Part of a small language model's weights.
Size: 19 layers, 3 heads of 64, MLP 768 ReLU.
Architecture: RMSNorm before each block, rotary positions, no biases in attention or MLP, untied embeddings.
Training: a variant of Muon for these matrices, 466M tokens, 4015 steps.
Each number is 128 + 32 x the weight over the matrix's rms, rounded and kept within 0 to 255. Layers, rows and columns count from 0. Numbers have three digits each.

# o: layer 12 attention output (transposed), 192x256, rms 0.0997, rows 177-191, columns 128-191
# v: layer 12 attention value, 192x256, rms 0.0784, rows 178-191, columns 128-191
# up: layer 12 MLP up, 768x256, rms 0.088, rows 0-85, columns 128-191
# down: layer 12 MLP down (transposed), 768x256, rms 0.0911, rows 0-84, columns 128-191
o177:135107092083088129134121143109122123144129152047104080133068146047146105068145123125127205135064089139131145198151152116105117155142124103172082092108129062119156071151150086156115096122160074
v178:125149120131135109171087099199134062185147131155150115129196081092133135081113110122109123110139156140114124133175087084088066171141099151174112060177155117117110126114174089109160157110110111
o178:126097139155103109074158117076077184035101125156171122118115183161144131183115137169139102131139042159174130166067164165123174086167138138132121156147105117169113138131096120183141109199122142
v179:200103103128144137109126141142123127098106112152135168090155178141132141142123144160148189158161125161199138099124168084150114145138127160165135116177104081127181137056140176138073156173182204
o179:084122135102129140087136118117149116116148125082144111162160093129133101113157062116172133150134105075066179135059110160060110066039155094042116091093149118149042146134144144133142135113053075
v180:115146141128129105154130076128092145149135069198105083156144099170131116164123177185099089160112116147165151161126118135145176173098087190142092123186118050153125137180141211114164142121134121
o180:128114146140126094115142167122153102119136157074136180148138135142155087171187171078130167106093133074131158038135077101157120109064106045080163170105081223137101148085143093091110131127136119
v181:197108167155129098125114092085143115138128158111112148184187144120110131166125036140100042135097202150094100124090157131210119146163153139100149143160150138151064144149156133192138104121117128
o181:149101106074122119089122119191086169110125133136143048090087101128095154107115213131107187142104110136144165122122072077124121117131107197146120112103065099149177096171102134120147131152130215
v182:190078127113055103161079089179113122176142159166156064167163159078163122107153122153182131160153156125150089118087164158153145173094116123183170109079080095130136121071129090097133141192184130
o182:082155113132171131140117156088154171088141100134070125094094120177077137137173118067152118072121152199124103101167099154099187124176113122109135147172137205130122156156126153152175162088115170
v183:167112116153111133087157171090152123079138145114129118086129128193167170094100115160134138154090120153116126120099118117166108125120165098109173105141103170132121094132141136094158077136122111
o183:085138139070130127098079084162110083175110131161072145145138144077156108144211118168151104117156115078114096159146116159080136152104159157104088135171162106113143161091100163134084163131152116
v184:173152072188113127112172096107128122124104061079155076138120154125091170066097086129164133148111129093137140150096116166094141163128087166138166128091111127157102110130135176116118131148218116
o184:094102179066099137133103183131156126105085180095099146133148073177133084142097090120152160114097157128107097099147118091132126130165144126150109081109174112144188148089171121148077163138077132
v185:156138092128102091170097160129155117146147181104087099123171162123087156157095099073074122075137103165147156121131151105140171132163117113120096118106121151130120122132142154080124146118130134
o185:078124155137137199076156127107107088115118174140140114119044112112145091117071174163154136155172207107114142125093080163137101112104149146118140122212146125131126191156100070177117116106168067
v186:062156089156164119120084112123151073145135096129105159146195127141121163122182171169110105125154143151046147134139168120105137125099085107109123109139118065183133166154130088116147120091138188
o186:133164129120150094177191101113164132096118178131120063142139134118127168133132156151119151151095077103162081096150073131204110065143172155159107155162140140117124077095091207136151122137157085
v187:147101132170137086081130139098103147079183133149107118124195095087142170134146144126190160194120128126148151093125130105083152112090103122195073139173155086119138100140166115138148148180085135
o187:126120157119179107090157178159130111074122088182150139128083154131111076091076078145186041091053133157127152151109141088143137178153153184094144137095117160147174153080178124101085109129196162
v188:148112139125164160160183153114126125149098121125126067164073178178096043120163126135137077162122142159060133180170141164110136114096141146148185166164126093116090076161165090161098189116120159
o188:128126117130150147145090104170132142114164123177154162135139190113166195099090127131082182092168150113169091082098121114113148175137076112150070153094105162151146199128143173118122101152142142
v189:145138121184192142118098110118103176112138142122168157109155108156117109182150090102152106066123087150083147112133118153175113168072119107165140109154114124188118134078088113124136146119185077
o189:117121071140096151201175129178133160157183118119108098168106169149097152088147112114147102154149145145113076139151088114092103088162117173084137170177122156090099143158137082107142149180142107
v190:120116121148110122108106145153135162060157129119123155093126199092113107147140118136122182091104143152103102123044077154127193182105140058098129112102191108075126090123142108090114127128148145
o190:157148141156144144154111156104144097157117126171128153150110116155146146127094115143116077133118095085207185132133137091127123112176107130126085108117133133117139092119159105173092169077114144
v191:139173098156140145083113111138181149122097130149143153130083162124083135168131112111120158107125115126180154132114132153135112209096114099155113081153167157120141145175132130139170101077148137
o191:126098114103087148107119088195150102139145097170106109097165097150194135110169143140103088149174206177126113134199141104089153101206127077120100160112098091118126141092151065165081097101124173
up0:098134153134152164092159088143098172125076067166132129121113166057145110131124174129119135159139128107151192140148144147065098091137101177103126149011149141165133115078145124135130127109137141
down0:107155127130105133129112105125081070174092086124142157168108085157109155117092167110142167169107194114077173116114108158135161109127102122174155151192148151108087089119151107161101157173148120
up1:130141111073139061156133145057171130183139125134128128133099157072058149115142136132163159131083118115130103110057146125115126080093150141150137137157107175118160189157145108125149173143122125
down1:064067139174161208070150142105121122082047094087132102168145136056144117112141112143082110169151111107117151136126161159146137180149092114070128088156107114147156136118144159128126167125134088
up2:121145112132109103131155199105145120159105183127154138222150124130127123105157144156161153100105173168173145077175153073144122142129097152128127121200102120157070137057130136149210089115142072
down2:136126114167193105078116094127160149101113123167178126085182159179053151168113166081200131114115118103091128116171134087100154083146137143144171205086141123106165129111128141156084100115148191
up3:157118133107116093155140110134138121158128080141122139169074176146165134128159208102089165129140061074152120150160142130139122161119070157131118157173132093118134108120116177135103095087118199
down3:111185120168139138144059137160128116120162160126122129144144112137103129154130081150152122143144114148144157070159132143103144118166127106155064128082106195145123107166144129106086106170109129
up4:114090101123124138133166153109127137088169098104115104148108146178117151095191128116163158149142088118146159151098180167079138111105116115078161133144156115145105136115120143136115093081199076
down4:171157137122143078098108085097108098137112151133085167128129149140107129136101210094074136132147086105105096096116154141099113175149176151079063138155126165156155092166047147187108127118121122
up5:098105174126058111149104087131167171175101150126157095151180102102160094059138139115099109136140100138121057160171153130108126113173124103134089145116114195168108155090152145135159194122114100
down5:146127162146059169097127208190169117125149103134111102114105184124092151134124092133149130112084114072154188115113162120091115122066164106155173153109103073162123115170088115112118080101113110
up6:105151096125188126064106145031144197078165147099135107135100102136108122167135122144101106153138107159131087084118141132131139109186145149077154185173105135063146084135154147156107123159174120
down6:145085137144115096126158142142113124112125131140127125178093119147123148112140242068144126154072154142051089165164145075145110143087187131162101107180189056204163204083120108162078138113166165
up7:106074115163106169142148086129106093090156075126119156145112205131121072135126077159115085154202100111106107124157108184093154161124144123083080151163139078091125114119127165142208103133097112
down7:151158127130096083122091103184149110142145176151157112098127186126072084105089127077121127135037136155149103137106183161171125130122117152147119110171110161102072139091135134182061145130106109
up8:124115152177163122173083129112106149131142104103112120102155122113139117121119156101090130158152167159149154106140134060125148114201197106082125148141120200198100117102134146169148089140162144
down8:055118117185136103158110103123075055113061083138097090099126100121133056109122175086172087138109151082139187071115128104104099188093147139134125116123133164146115173129113174137170122213194106
up9:113167190158099075143171132103159127115146068153125124173113143149151131122159165128090084145118146129089087125141140141132104114136144161110126135097128130147138129143101107116120122130119100
down9:094084101130153121079107095121126167129149160146091133157167120170136182059200121160149087131145057097123116176101085091140159092129041089143159139134138141141093128152113166091116141193131111
up10:076089134162181106165146125068162146114132145158161109122165099151088111083122164072135110093150170080162099169114166125168122141134172091107089164121096128108122111129128120083142144140119143
down10:150137145116150130129123185107104090153156126134116151105092117136143127115125165146113121147161124107146146121159159145132149106106157149089125116133131121115165160137116147103086099105109171
up11:146160109104093032100089140129147129102068082196161141112102127140171151122122169116080187139083078144140124168152126120112133117105161122128126152163119180196142143105067151133063190172108108
down11:092124174162154141127113103103114141125127114135119148156156098096165081126176107118155165171156134121187162142145142104169132125128081112143092111091181130126124126107162070112126142118124213
up12:148085158167111106168118159170149152075094129168124138117159129088142146113081125195175123068118120146112049182157132110122123074094156133078171149166064092195123122195118057173118127104125134
down12:167126116128098105171097082117103095159133076152083167146175131068113146121099151147148090161138128074139178191160078158158151090133128091162117114089073148126144101093100090185174135064145103
up13:080140080150167082131080079128147130113146109143109131132160159129192127103160140138129134124144048133105085086174181150188160152158108177192084149146106168133118126117142118141117133147120113
down13:065087158119088187101178076122116147075111116160134080125113109128117140065141101156121179127105153127151133199182064079132108145155112099107106111129160088169142115108107192113095094154189125
up14:141140129161107115105127109158057146109089127154083150102150190143172159128115103124169205134160089152118165111176127095163109115100097157135190100142161043122148106166085145142127156159124166
down14:163173155121061132135100152179128193131147137104079070157111133127091168142083128176130164180076080169192223146083165087145153084099122157180135108151156088151108094137093201155085121097084006
up15:136161143146154201143118112111167111073130113139143109132123129146118156137137077125145192132160124079090106151076095088088144127123129102182140104162131145054129117178125123087114154109113142
down15:156062118128123110129168141130089095112133095147114141101171177106133137117030138102157139207128101101103126158186183129136124198094146155148156145064115176140086136119146190136087150091084092
up16:120150111153131049117100119128158143055136176105133113126113092126126145090130133148081183128126136148098135090102098127089100142154146134186089095131066121161148097115161142122102154109164163
down16:164175154137154123136146113121120135069134130156091116150164130138161147128116092140113204159170074145076132098077106153160135086198199083196076036088123019085125081137123154139164194154120139
up17:126189143175138146137199151156131137138136134103115111104155113142186118134088169075094118128108133160098160180159174057129096108141161147201155110132136177141171120048149049133171155121100178
down17:129187119094120097178171152186105117128119123163134120094084120141101170139105179088133114141139159173074120070106146183116132079128100108104124127158118132124165152144099134115145104084104130
up18:101168146142166061144087101125140156162144091126126159126137143107133157162133160066104117131110092098189145165188177127111147108118111181170139151110074148071215105168094116153121167070126103
down18:100130025120180127145143138123124122106112126147156095126065184100121133148173140126152098139117181179102134101165104103136065120140072103133143185097091111140089209123163125103120126153155079
up19:153149148106094113136161099123165089115175110174081150201161140125137115148109151149163149109079054044133169091170111083135126119129136143060158127157153100066070117139156134147149074087144147
down19:041094155143155156133149166094165143080099157058165149139130111198137184138135139126125062125138156145123074127127151161127102178118115080151101072107151138112129192113113179110114148129166112
up20:161099147132133112117150143141123119134135159125154174104100131143181084120117075090172150160141112162139061124082163116070090124135159173106063138201095077163128081125106131128102105090120135
down20:105159088120105100103079164138149114157124093105118123108158084097053147153142118153064131102093109146102127128126157114138139083149075096143186133155122202169187152082124135071113129141142117
up21:096148166147136153098092130149093090121127118127092108149134146160141149195069154161070130136134098129102057111155140077104134101156129154104162112148098122158066063113111126071158134169111198
down21:085125094164107170123124142115122115134079084142187115097095172160100104087185112130170134167143142098129098106141123102144163155092134094144103157090183116109144163083067120137094081126066145
up22:120127173114131085155101097091097088121173096116154130120042185139178104079145110095133082128118103075084114175085175137079108152074139132128106130102089102148176130077127000177109161107146143
down22:105108059124138107072123151111103142141126096088125117172060157152146055138160123091163180128135124133138147103145073144240112093117135160129109157168146105176153214153113171154118212096176131
up23:054121147147118147097121179159103188087107112110098160168137157125111111106131173070125138116112123156145083112140129131118127123098156131141143089167090140132070151071119159122085186162129171
down23:210126203116136066157152188115170113111180130124099123142197089119075135165116091152111198117152132107128113124072133080147141139144120122126102204125130124134103111183148131120171134132122097
up24:074116153083138138124109118087146168123192185107148108101111150112148105144183133138142093124146137124120065081145176070133099216109078162146136085077110070161117064145160042077147115147079093
down24:123098107093162059184099141078120150164086108164120172120155133085135030129033131078111168177166096130139140158121150158088134096115171085102146095165159144112138129159116147120126155152150177
up25:137172165120158128130124102165098137080128109109129112173092112124094195158175134158162128120158127158107077122118129128145120127071117141127133046134114091183084075163102119144153116127096056
down25:102101080120162119103151195118114125134073134143112149085122139245158121111119111119112138137104128143154124160143140159152213151096085109194170137141157085222158146111184083066204128177153139
up26:160136106133169172159144086172175130140148145181146165095119109185126134083049122160120139114181072102132101166155146119159123156135103108078089143086156081204150103120173140130059155129100150
down26:101193148154110149053172113111127109121099125130145182091097131131055100080127097106152185095203178142145110102144162118111149160150186103121119103139032094091100146111157139113138073138141147
up27:130050140127118137136108100124154136122160169113048070156123150159187123104143115149047179098116101132148120143170114115136112173125114142111166152081165142156178098172170114138115127115109162
down27:105098072126120108115124109133086128130073185113083111161147154131133123181080065094108135144121161117136158094186106110172153112201194097162030182130099113102171158142125178191111123092160093
up28:132144160112134159145157102087128179141135137140146171153072156114132137141115129116148128166166140113106106114155145125134129117096127099137074126147134129100163136155161126108114121107111123
down28:153123103158155115141186223169129155153201118133154096159119113146125155116139100137157106136148157114111123123145088144077169171133121117167163114121128146145090078183128195117181124113108099
up29:115139087133081155130147141135119153086098162143172091117072134115142107113103160184119156169102118166090090152160139095085143119132110175211153140133153089163112161153156227149125135196157131
down29:126143153115169093156164161131125109171164040161108158093142167116102130092128115120139114087139150091131196123134128087155090121075123116067086163192092133119153157086111155136134187106138109
up30:094115120104095159144152091093142126154080133136122112160145162114105128130098166083129121110104078124137189159119099133164155124140141152125152109119086106109239182123117147144123100142224122
down30:151113117179190137104106164093105180128153103090149157125087103149122138132164124121125145192118146116068077042100112109098116103138096124074134159121136111124071170125139106094175123108124074
up31:135067096152082082059101159128146118126167128150159142116133111182123115155155139146161145144095135090130119168097158113133111115136129155077140110154110144109130141087063143140136138136101094
down31:134146165131129149161192106062132092066110134122100073134114146111118144155162083107134110114122152106113128084141148094112131085174112122113119082108119099103098102111170120132075157140113137
up32:126097162088098162097117158105103171172098164183104123111118119147154184158095188116131138170089142136126078164140139160139100095118111095117120126174074151107156121103074141067154136155110142
down32:050101120058139084138161156150140103108081158094137126139090150111123109160169117146107125134153171095106142101123165107171137140145145126125182101144124099163148154123116122155111130139101108
up33:119165162140120112176122096076091108115068151141098126188102084117135130142139160131130062131157122171172169141112125142091106103135116112108126081155084124176151114130151132108113113162100121
down33:172139166135118091142169098161230128112156085138092110137100086158137172082066161128126139075141129067146095135140124103131170110163130099174149102063142132111178128079097072138125095129197134
up34:132044111135115117130118158121142107168109111163068103061146094087121161136173099072067052128098108191096162116080147111181144138131154135178147165157112125137122118144173085113115154073172155
down34:089214148118081107128157177161098168130142144156094140122110117178100108115105134110062119141157116145148207155127075114144156109096148179078136108118205135144096099095131133155170100102044098
up35:151074084099130145164093133103164144170149155065127156083113149132181089166152113131092162155111122119098133159166160126103147100118124117079139130149115117141121120077106163133064105152100173
down35:202131182130132184100117163148104176118132169191150105179107105096108225094131127076083110109127112108118100099117163129115167133118119116167119072102077097115114081126155131108147086101130053
up36:149107170135131120150148140073166128080156117119109153084098071164153086144139066128120126088131148071114138107132101115066154081143134132147086122161148159146127104108122143120069144126190114
down36:142125085217102100148125130101154141109105194142109104106096124150056094161108157136144153146161127093132156096137145139117087187101073120110159128134154144163177165139080081156198095076075149
up37:122144098158149143149140056141131145141105124088118170125131135078078133089131120086118147095174093145122191125152127106151142137109094121133098109113165133126152135136097163147044134131106092
down37:183152160130117153111157111148110148098126114140144119144145148123139159077115105114161074079126156115146141140148135134074121133126139138086104146092191083127191122122084150180128093126160078
up38:167081139126134170154081099083149123125166146150115135131084129153128091144172117094105109145131104162161084141148156147152072100208123122112156142170090143164135123144113153158130121124123123
down38:088093149141104101156106117122142171160078153125107109090175104088074126109134162068079121135096123165107105137125107084078119113098090084124132131146130160122088076143179113122118143094133159
up39:204073122150165135134083138085186186124190175140106144120153103159164109089092096176138084119119124075087201165079147103141119085091083075114084102096108144065119152146149168085114148131120090
down39:151101111138103152122129134112116105216133105077137167179144122082138128143132096164127188137152078166156150129132110131154081125135078166075087115080067160133128137032106082185177129114147122
up40:134123162099149108113121123094088153156191165103128133089148121079100137100109165140095132124155147098130078088102167125079161171123142114167163183091134084124134140077090131093173143228161116
down40:122180131155131130133128149115130179139112161128181128111128093133161169149109121129094097138081111158101143146102099157169128151122157134123163134184161131200122133123109122096108109126083137
up41:131100160128096154086086105151108112117128083159125178066090097104135168215143051140111122093145090114137124176136149128066105141089089158157096086161137057105120097143209083141161135168132141
down41:118125114152087105180154114080151198136124116187130141147080139109095168136128133089150115148167146185111120128084182124097141126141120122139153141144101151156123155127118085135189163169141081
up42:099114096099120186200131119151123148147110110111107113157169117079088148179100113124114112136172163085164142165136150076131142125122184129153123181204128123177138102138141116185116178107112152
down42:101166128136091110118122192151144108109082149143135101109106128136115118136196142073162116126133076124117112076092126169151154092107192139054126124112193166068145159137118130123133129113171060
up43:131140090188161171086146127178139112105129115085086141135182119144217144153156096127166104163132157131100062100191142078181154152164152144182172183105141152117094112128173084208103193083126142
down43:141126116068038129101148096107107167170076069136130096146098098074152077118092058170124137198081088086152135109136076175114194139154125137094141155194144093132083160147117117145122222097192112
up44:133121164057195094145169131090192150048143115140082218167144065091153075184132104125162110123095049102156136155133139105115136129110095151139140147164076172144145119113144189091116125100130160
down44:123123126176093123115073140096110115198106158156076106132160129194123178102116150090133138146122156110091109139162062189108111114144094129091121147151121160178116156142142092181127116205116064
up45:084127106135117178134099176100116124149150163099110102149142148142143149147148103133178114117129150133111091112072164169116099151156125152193123076115063118128191124156150159149088142138085147
down45:140093106073124160112160161127185139161076092183175124098178113137121139107138195150101120143135134180161089159127160095061148176139139066162084140101105140164133124137114148081109135151092137
up46:127150142147150069068184192190089059092134105160164117124089182082118132192196164133089183134119128194097119123156134075061101142139209115131050122167153179161121129124101148150134156125166115
down46:113143150064101156094096068115128173152158132092109154108113119153115152161071119149106109124058143089146143120147098146213118127115089124177184166091160113138099166144069131141129121093141135
up47:112134118086104192185124175160189081114112169098141111202089145119136015197151102133172209074122119112182115140105129145101135199119063172153159038105133134144108143187107111177191142117130152
down47:030082097107163152126125114063125135116140051134104176176113130168070071186158161047152170120137095199147120125170137141158105132081040168104147145171196208119160111144163147190164103177109172
up48:110152186100116163099113176141134136127126161101150055167106141162147117137197193152119199137104090140096119133125169181102144136130148190122151150101095146180141133086049117147073162152131114
down48:175175074160104109101172119157113081087110170154138149133147120172106151153174109122146084112129172101147130156149074108146101122156111113179092128104155097085096145137185090131092126105151113
up49:100086096113154154111129186184138179171083131102166129155094160138132130149159111105101148140192191130111170142164109131155128146132084136116127197129121202124162133083108132121115140108126154
down49:169113137140170080097155131147084119135061118174131158133134125165157142146151112162191167081101143105103120102141101077137136146146155096148113132071163103155160115096177131113119147096130119
up50:130104112121098089221108128129154110067130148118120174138110165100127137137132124112088123161132145070102163120126092103118121060103144171118108200097167146145079141169131097164177140078126173
down50:132114138143128132144144158107154075103119182133120111107121123156170116148172102137213088151134107132080126138197067118143102151149140125138097124146173091139145117128106151101107133146151095
up51:157171126160073142123073124130161165123141127065095085172181116085108118129123095179189122104161067173103116138107178092124094118167110103166115142103112134158075106188160131153139109076089177
down51:099116147135153106140151154143162076108136106153123147167146157150188168149144176124128061128128116074112156149130163099188101166093121145154092075075129141128160161152141132105128139095145090
up52:159142154122130134109119097178107157111126142113112090107085121129166167146103175097204090162166142122132106152116160118078129126170184139121156128152124142105107157152136114147116110149106115
down52:130126109141116134115128096102183126141157113136121131127121177133118136166106091143121154087171162145175153106153114061163101125133133159131147172121181134155060116113114103090088128178154117
up53:065118124114190075147193118138071161099155115186135063109157145130108128117091184124117189119119079090069163136168146133109064104085145172180092121126091151126109163101123145135111135096098117
down53:167122153145087124118153104109116174144172103102138089112174122138118175189092134069171109101151145184157147061141129125154152161159164087127135163193157126109121140144081065132130120157165146
up54:111163149116171129099137086124129204207122126170170129135159127154105136217166051129135152097156101134098151093111114169158109137137186116090108121129120168130057142138183138138141137134166087
down54:139110179147064143128148065102132115055180162134090124160152119093134123144113168170162073102107140104124077119119110155128154135097089079078099153081139140075031134191152144114120151173085137
up55:238127164157191172124131094116157152144132159113146144127175138106135098107133130135099169126162139151084186120166132214053127105141118122073121140163143092125126076100113108130105163103121125
down55:126160116192143122131156084141122095121091128107181152160104092106166071152119108109124113158160161145128128084142147121130144077099150051114125132099118119133184121127116103159160141152124170
up56:094096133119083170143138123101144158138169158143113130080103108106094119153129165137112185168214147134085153101121080094108132132148068179085107161075157182119124061136147122098115107150191095
down56:138150162149111088080081181109118117074177145136148161114142080169125137129109140163119124157087115117066176021116118192109087108147121172130148133147121139114133213118138104062146136142163159
up57:137128163114113124175142100161174124138182152154152190116078177114126064145162148138116127102144094127158155154157131095208130106068080115144150090107138199205108178095106112099111096129176112
down57:085099160058169085094086165109126089073152096126171152127147078089117091129097128153102058125092165174166059065147127097097153120166152100152132165089092161117151138101166123187137189152173156
up58:147137126100158172124122111098209107082111091182105095137113114118072091205086132147109084186111159130130105119145148137129122114155143111139193147118092147104116170158101121172094090095074149
down58:113174132159084158075118116111136182095088141106116143113051204166184089104149083130133127090141119109144142231115124108171149123112124154128126120143128134119166135133154142150112112140126066
up59:103132066117154151150147119080104148117153117117087118129104152119100093136126086122119158125138111088081151153151083131076099078135153145184148068120111066080142093126171167163140098146152125
down59:193140130147153140045158130191157148088086083137175100067159055177158116084129128102114113058174160108130121080094103113163170098107143137113083143106146094090099122139111117133113141131095116
up60:116163125108077128124153115166106120092130097208127155163135111142132125107134098169125137108079131108136080084142113095125099116134121157109039164133128092126107160131212129192045159152161102
down60:093121068091161093108086103146158123146143098081126075075167137099056135117127122168131123099126128165111156143118151096135160153122113125119153140104129081112118118157116060057123091090133168
up61:130141174205162121125149192119185156121136104117156081109113160128147084138158174093120183122136107140145146126155129136126152132118174192119192114077150083083149086094094061181158059142129154
down61:119103074087094150157111131136131111159139094104116132100126119141169158149084189123152171109105164131151088084140100121126119102113125163101135179147152162123062093144158149177130146113108083
up62:114156101108091113129132142115170115106117134142091176089113124088181187145158074119130047166141111131087098151146141130134174077107118158151118134085126103119085139130147138143111103123071093
down62:162153149081143194126137072167179102071098121139142132161156123107072096102108123135108175077169140053153173125157148147126050114122136156072158156102121107084095131158102123093095195109112149
up63:163129153108068147166087161137190144122060106095144119152120146169071129137137148090150146149173140160165101154107176132091101135130167108143116137122153135136056177106050142107106152093142092
down63:149109100139178079163125078101104125179196111073134071112109117114157117167128121152100139114099129091128127103132130143171133130121125130102135115145077128095178038106181157118170144100148093
up64:154115121162156151169152108160166140132132101140161120153109094175167153196113137143113110146114141159098081143103094133116106183150175109126124160109175078156117105096102141133106116113127130
down64:118173076063124105117063089108174086134130079092122127141140138097110130111144111112131153118099109106147127112126087130123141109104099147098135140146116155063128113106167158135097106125087093
up65:125070158129170157178070081083112162134130128136133133121139123125173203101160135081152140183126135154085064180130080136065113125142182076120138139123079100129192094129178130107116115136150106
down65:149150088127077145121104129158131127143081137117163080150133139125164105173134108153224097158115173230090074091140097117254121120090071115176158130137097163217142182118125112133095144076166207
up66:162160110128108183138067131193154159144136174148164190127107156145097080140126147151146124124102113147067179136041097142154104068113123121070154116129062149139078125096155121129053102100125155
down66:122140180137141112126070125087163062112146168122192148135117150127081118150161098147120160074147127116072150140102097092137123169103116146099174129159118078052103122189145144155119109088128171
up67:055219104123063072100093121179093126120171131127153124157115172132084059160081153144155092054125117097091106105114156115145149144130125109152127105136123103100133109053116135185175123090173066
down67:129091222180075121124111108172128102147061140121139134164098078120150099103159105111052123166176170163123167174109127152136071174148185094139122133099086130143197107104146135137124150122150166
up68:164154190152153156120142111088134129076106079098094162134131123115129140120188164098115127077148163110130092103141129107142105129121127140083056145138110105148148136140136111184116149119051138
down68:154101113149106120133178105097198118134105105122158134111118129133140146089107159100164116110140163143218127076083167109152118132134113089133111142154109094039069114104149146175174126181158146
up69:131122124082147153190092192141151107167119087122110172105090074148119124148122120130131159182119138163174143094126127173138065104135146119017082085150121113152194085055066154086104130103157122
down69:061103114146181114102100101132161108168147178143137139128103172098116161196091200112124122128099161136093127126112107117108128125131128142137097113124148139097122147130133168170150123182126091
up70:178183123094137103136081180094138102162128066089161119165132093117120176082096131115118154126139108144149117168112167144149138117226161142151076146073152129147146124112109168148060075140130168
down70:136090127126101148149144129125065156094176116118151127139102189196125098134109124142116118121088080060168167118099104118060166154109128164110148152140109094114165122110143056091225102125126111
up71:108186147088128184195088118185155112192133083120126184125179150118170084159136120119104090096126115087153109096111149199124110135120132127179162050145099049093092119187142146104102117113152093
down71:123124074118140128125106129084167058108085129099150134122170141138122148130167172124143109094147161130138144130094186077164086108148123112114132084123129176149086087042120125075100136183115152
up72:111148133145143124128129121117182118095124155120118154141158103119122111132137123104168148153111117137145148171137108130112106167082082170138088131155178118149114089135152072114151084142105153
down72:156113131098120109056093170138201172112112145062161108176108060155121059079108104173102129094107167092193152062146116174127179145152150131129110115078191096121200161114177163174122132138134117
up73:141064139122163165161158173064117179118104121141118178156142153176164139139121117129094137126145115100087061106121117103149139150162111139102106158097086145146111122177144157148186170110116102
down73:080124164122106150137173152082086105156134155107146132141098084108108113160097121110151138133174195149128158125144107096114120112115173117139183129110066095140115133102091124078124118092103174
up74:077133144079124147078141094159149144056124113098125184135181127167121123066129159148161102060157111146131137066109134095154110102061078085116139095159111157136082152115120147128124103168163121
down74:124079143101114118142057138127059087173159053116161104182183083171139149090138121127169102158117167177147135068080154184120132094101112176199136161150088128115145119115082087113103176101122132
up75:118077092127121129153143134145130142065129150122137124081128091113165191152112147163131140128168155089125104178161136111164195126154096165157179155145115131111178150155164178123152244066064155
down75:071108135109140128141148140136242115133126176149115184134118131166036093123165049161161167101145129075082117093128128142139107129149048098071170124117091135158108142122138144047110132139150138
up76:136088107130108124143094155119112173106165114129083127146146156126098173178088167104095146105132140120146091111189194125154123096173056134156230112152062105125057162088082151159145194136140137
down76:173169095061123123186085134133107125167172116198093155132137091127113093124111127134160128081074178123201134163140143073080119094115157113159122156108150193117131156126108144179086129213179150
up77:114134136124151159126095144159174141115176147117120100127119093159161128154125135184154079103112117119144155135152171099116143123133131144147154134111140102123101128140210156131128141134130117
down77:120116107141119142079129145104157094071120155148140158158180091079088104096114128120161199099161142103117119076125129138115150095127093102153149119175083120190166136187093118074116134096161182
up78:111097100104120125157114077128191141168118139123149120117180137094141153143069153109127100167175126106119121143104187161129142102162140080156087130146115129030116080131157153173114176121132150
down78:196135179202105135136166153133119126098158184155105184123116104067178126170164116129128163158155117165167103121122160117162124101077149105151096111087116084143124116148138138098094104141213128
up79:112096126063157110096149184116082171101134096098093115173164162115126177132180122110200070135141082165165112159147149137108125104069180150151128065081104143167161154142102128115111140129122107
down79:126145200192106129080125053203128109135140119183142139085134153084117126132127135117081131128116161174089128073182056136120155142088153140179112173123102134067108103116140130129128114128144111
up80:141112129167109092140084101169104204180158162122118144166152107120111161128162149176123159128131143160127132154088164095071149150125134090123094105134091133186118128142115175181127119126131168
down80:133053128165037119098118156137138172068112090070156115075150106168039130155149102113125091136187148146142134040168140104125161134065122146164130131088088082098151130167114202136158132092138157
up81:100128105179128125152103097118146100135141152087106079092103137116157175074071140185131131124087132135146097139066111112202113139109108121089143159096131137106128055113106137125135101144151126
down81:192096118166150062121083140120120126168102100128117123169162085141130086116126123106113130130122152148126130139221102105124168137159103146160145123141109046157109118133099107129175090077167067
up82:057164181101138083077175138126100136123104150115155158128117149139080151155156104148133104097172120136138089131116094151102113133115117136090159122126193139124113159162150155137107051125114162
down82:160153119111144095101156157112088178106093055130116182111085093141120107129164131101121112140145114151151135114136109151085116118099083150147119129140076138164149095095138123124108129156178164
up83:128125177136120150120131130118141123126195103125134105145080152081115169144158125128108105162003112150072102135084133122112128166099128140135168070178122177140152175119077122126059110148162131
down83:124124070141153084117179130152190144164128126167115157057152131215146145125068071108126121121110130115146118125122164082130107100129124109122113136084162126109139107147197170106140122125088147
up84:131122118191115056094118086177152147118174182149097110117149091233190127111122088141067112145159171115125170134133101088163149164096174145217106122177142101128153125228189123145136127098144086
down84:121107124132102099102101123175154124187205150122163089163064150141168119127170139092107128159106061160166175107093108130134183095150084126172111095144157153150156182157168142157139117134196108
up85:127124161135118089198166141205141094074162136107116141161091089136158150107134170155125143112164069130031083101121091093136131127141123110120131071154151109069132066180135122133146124100104141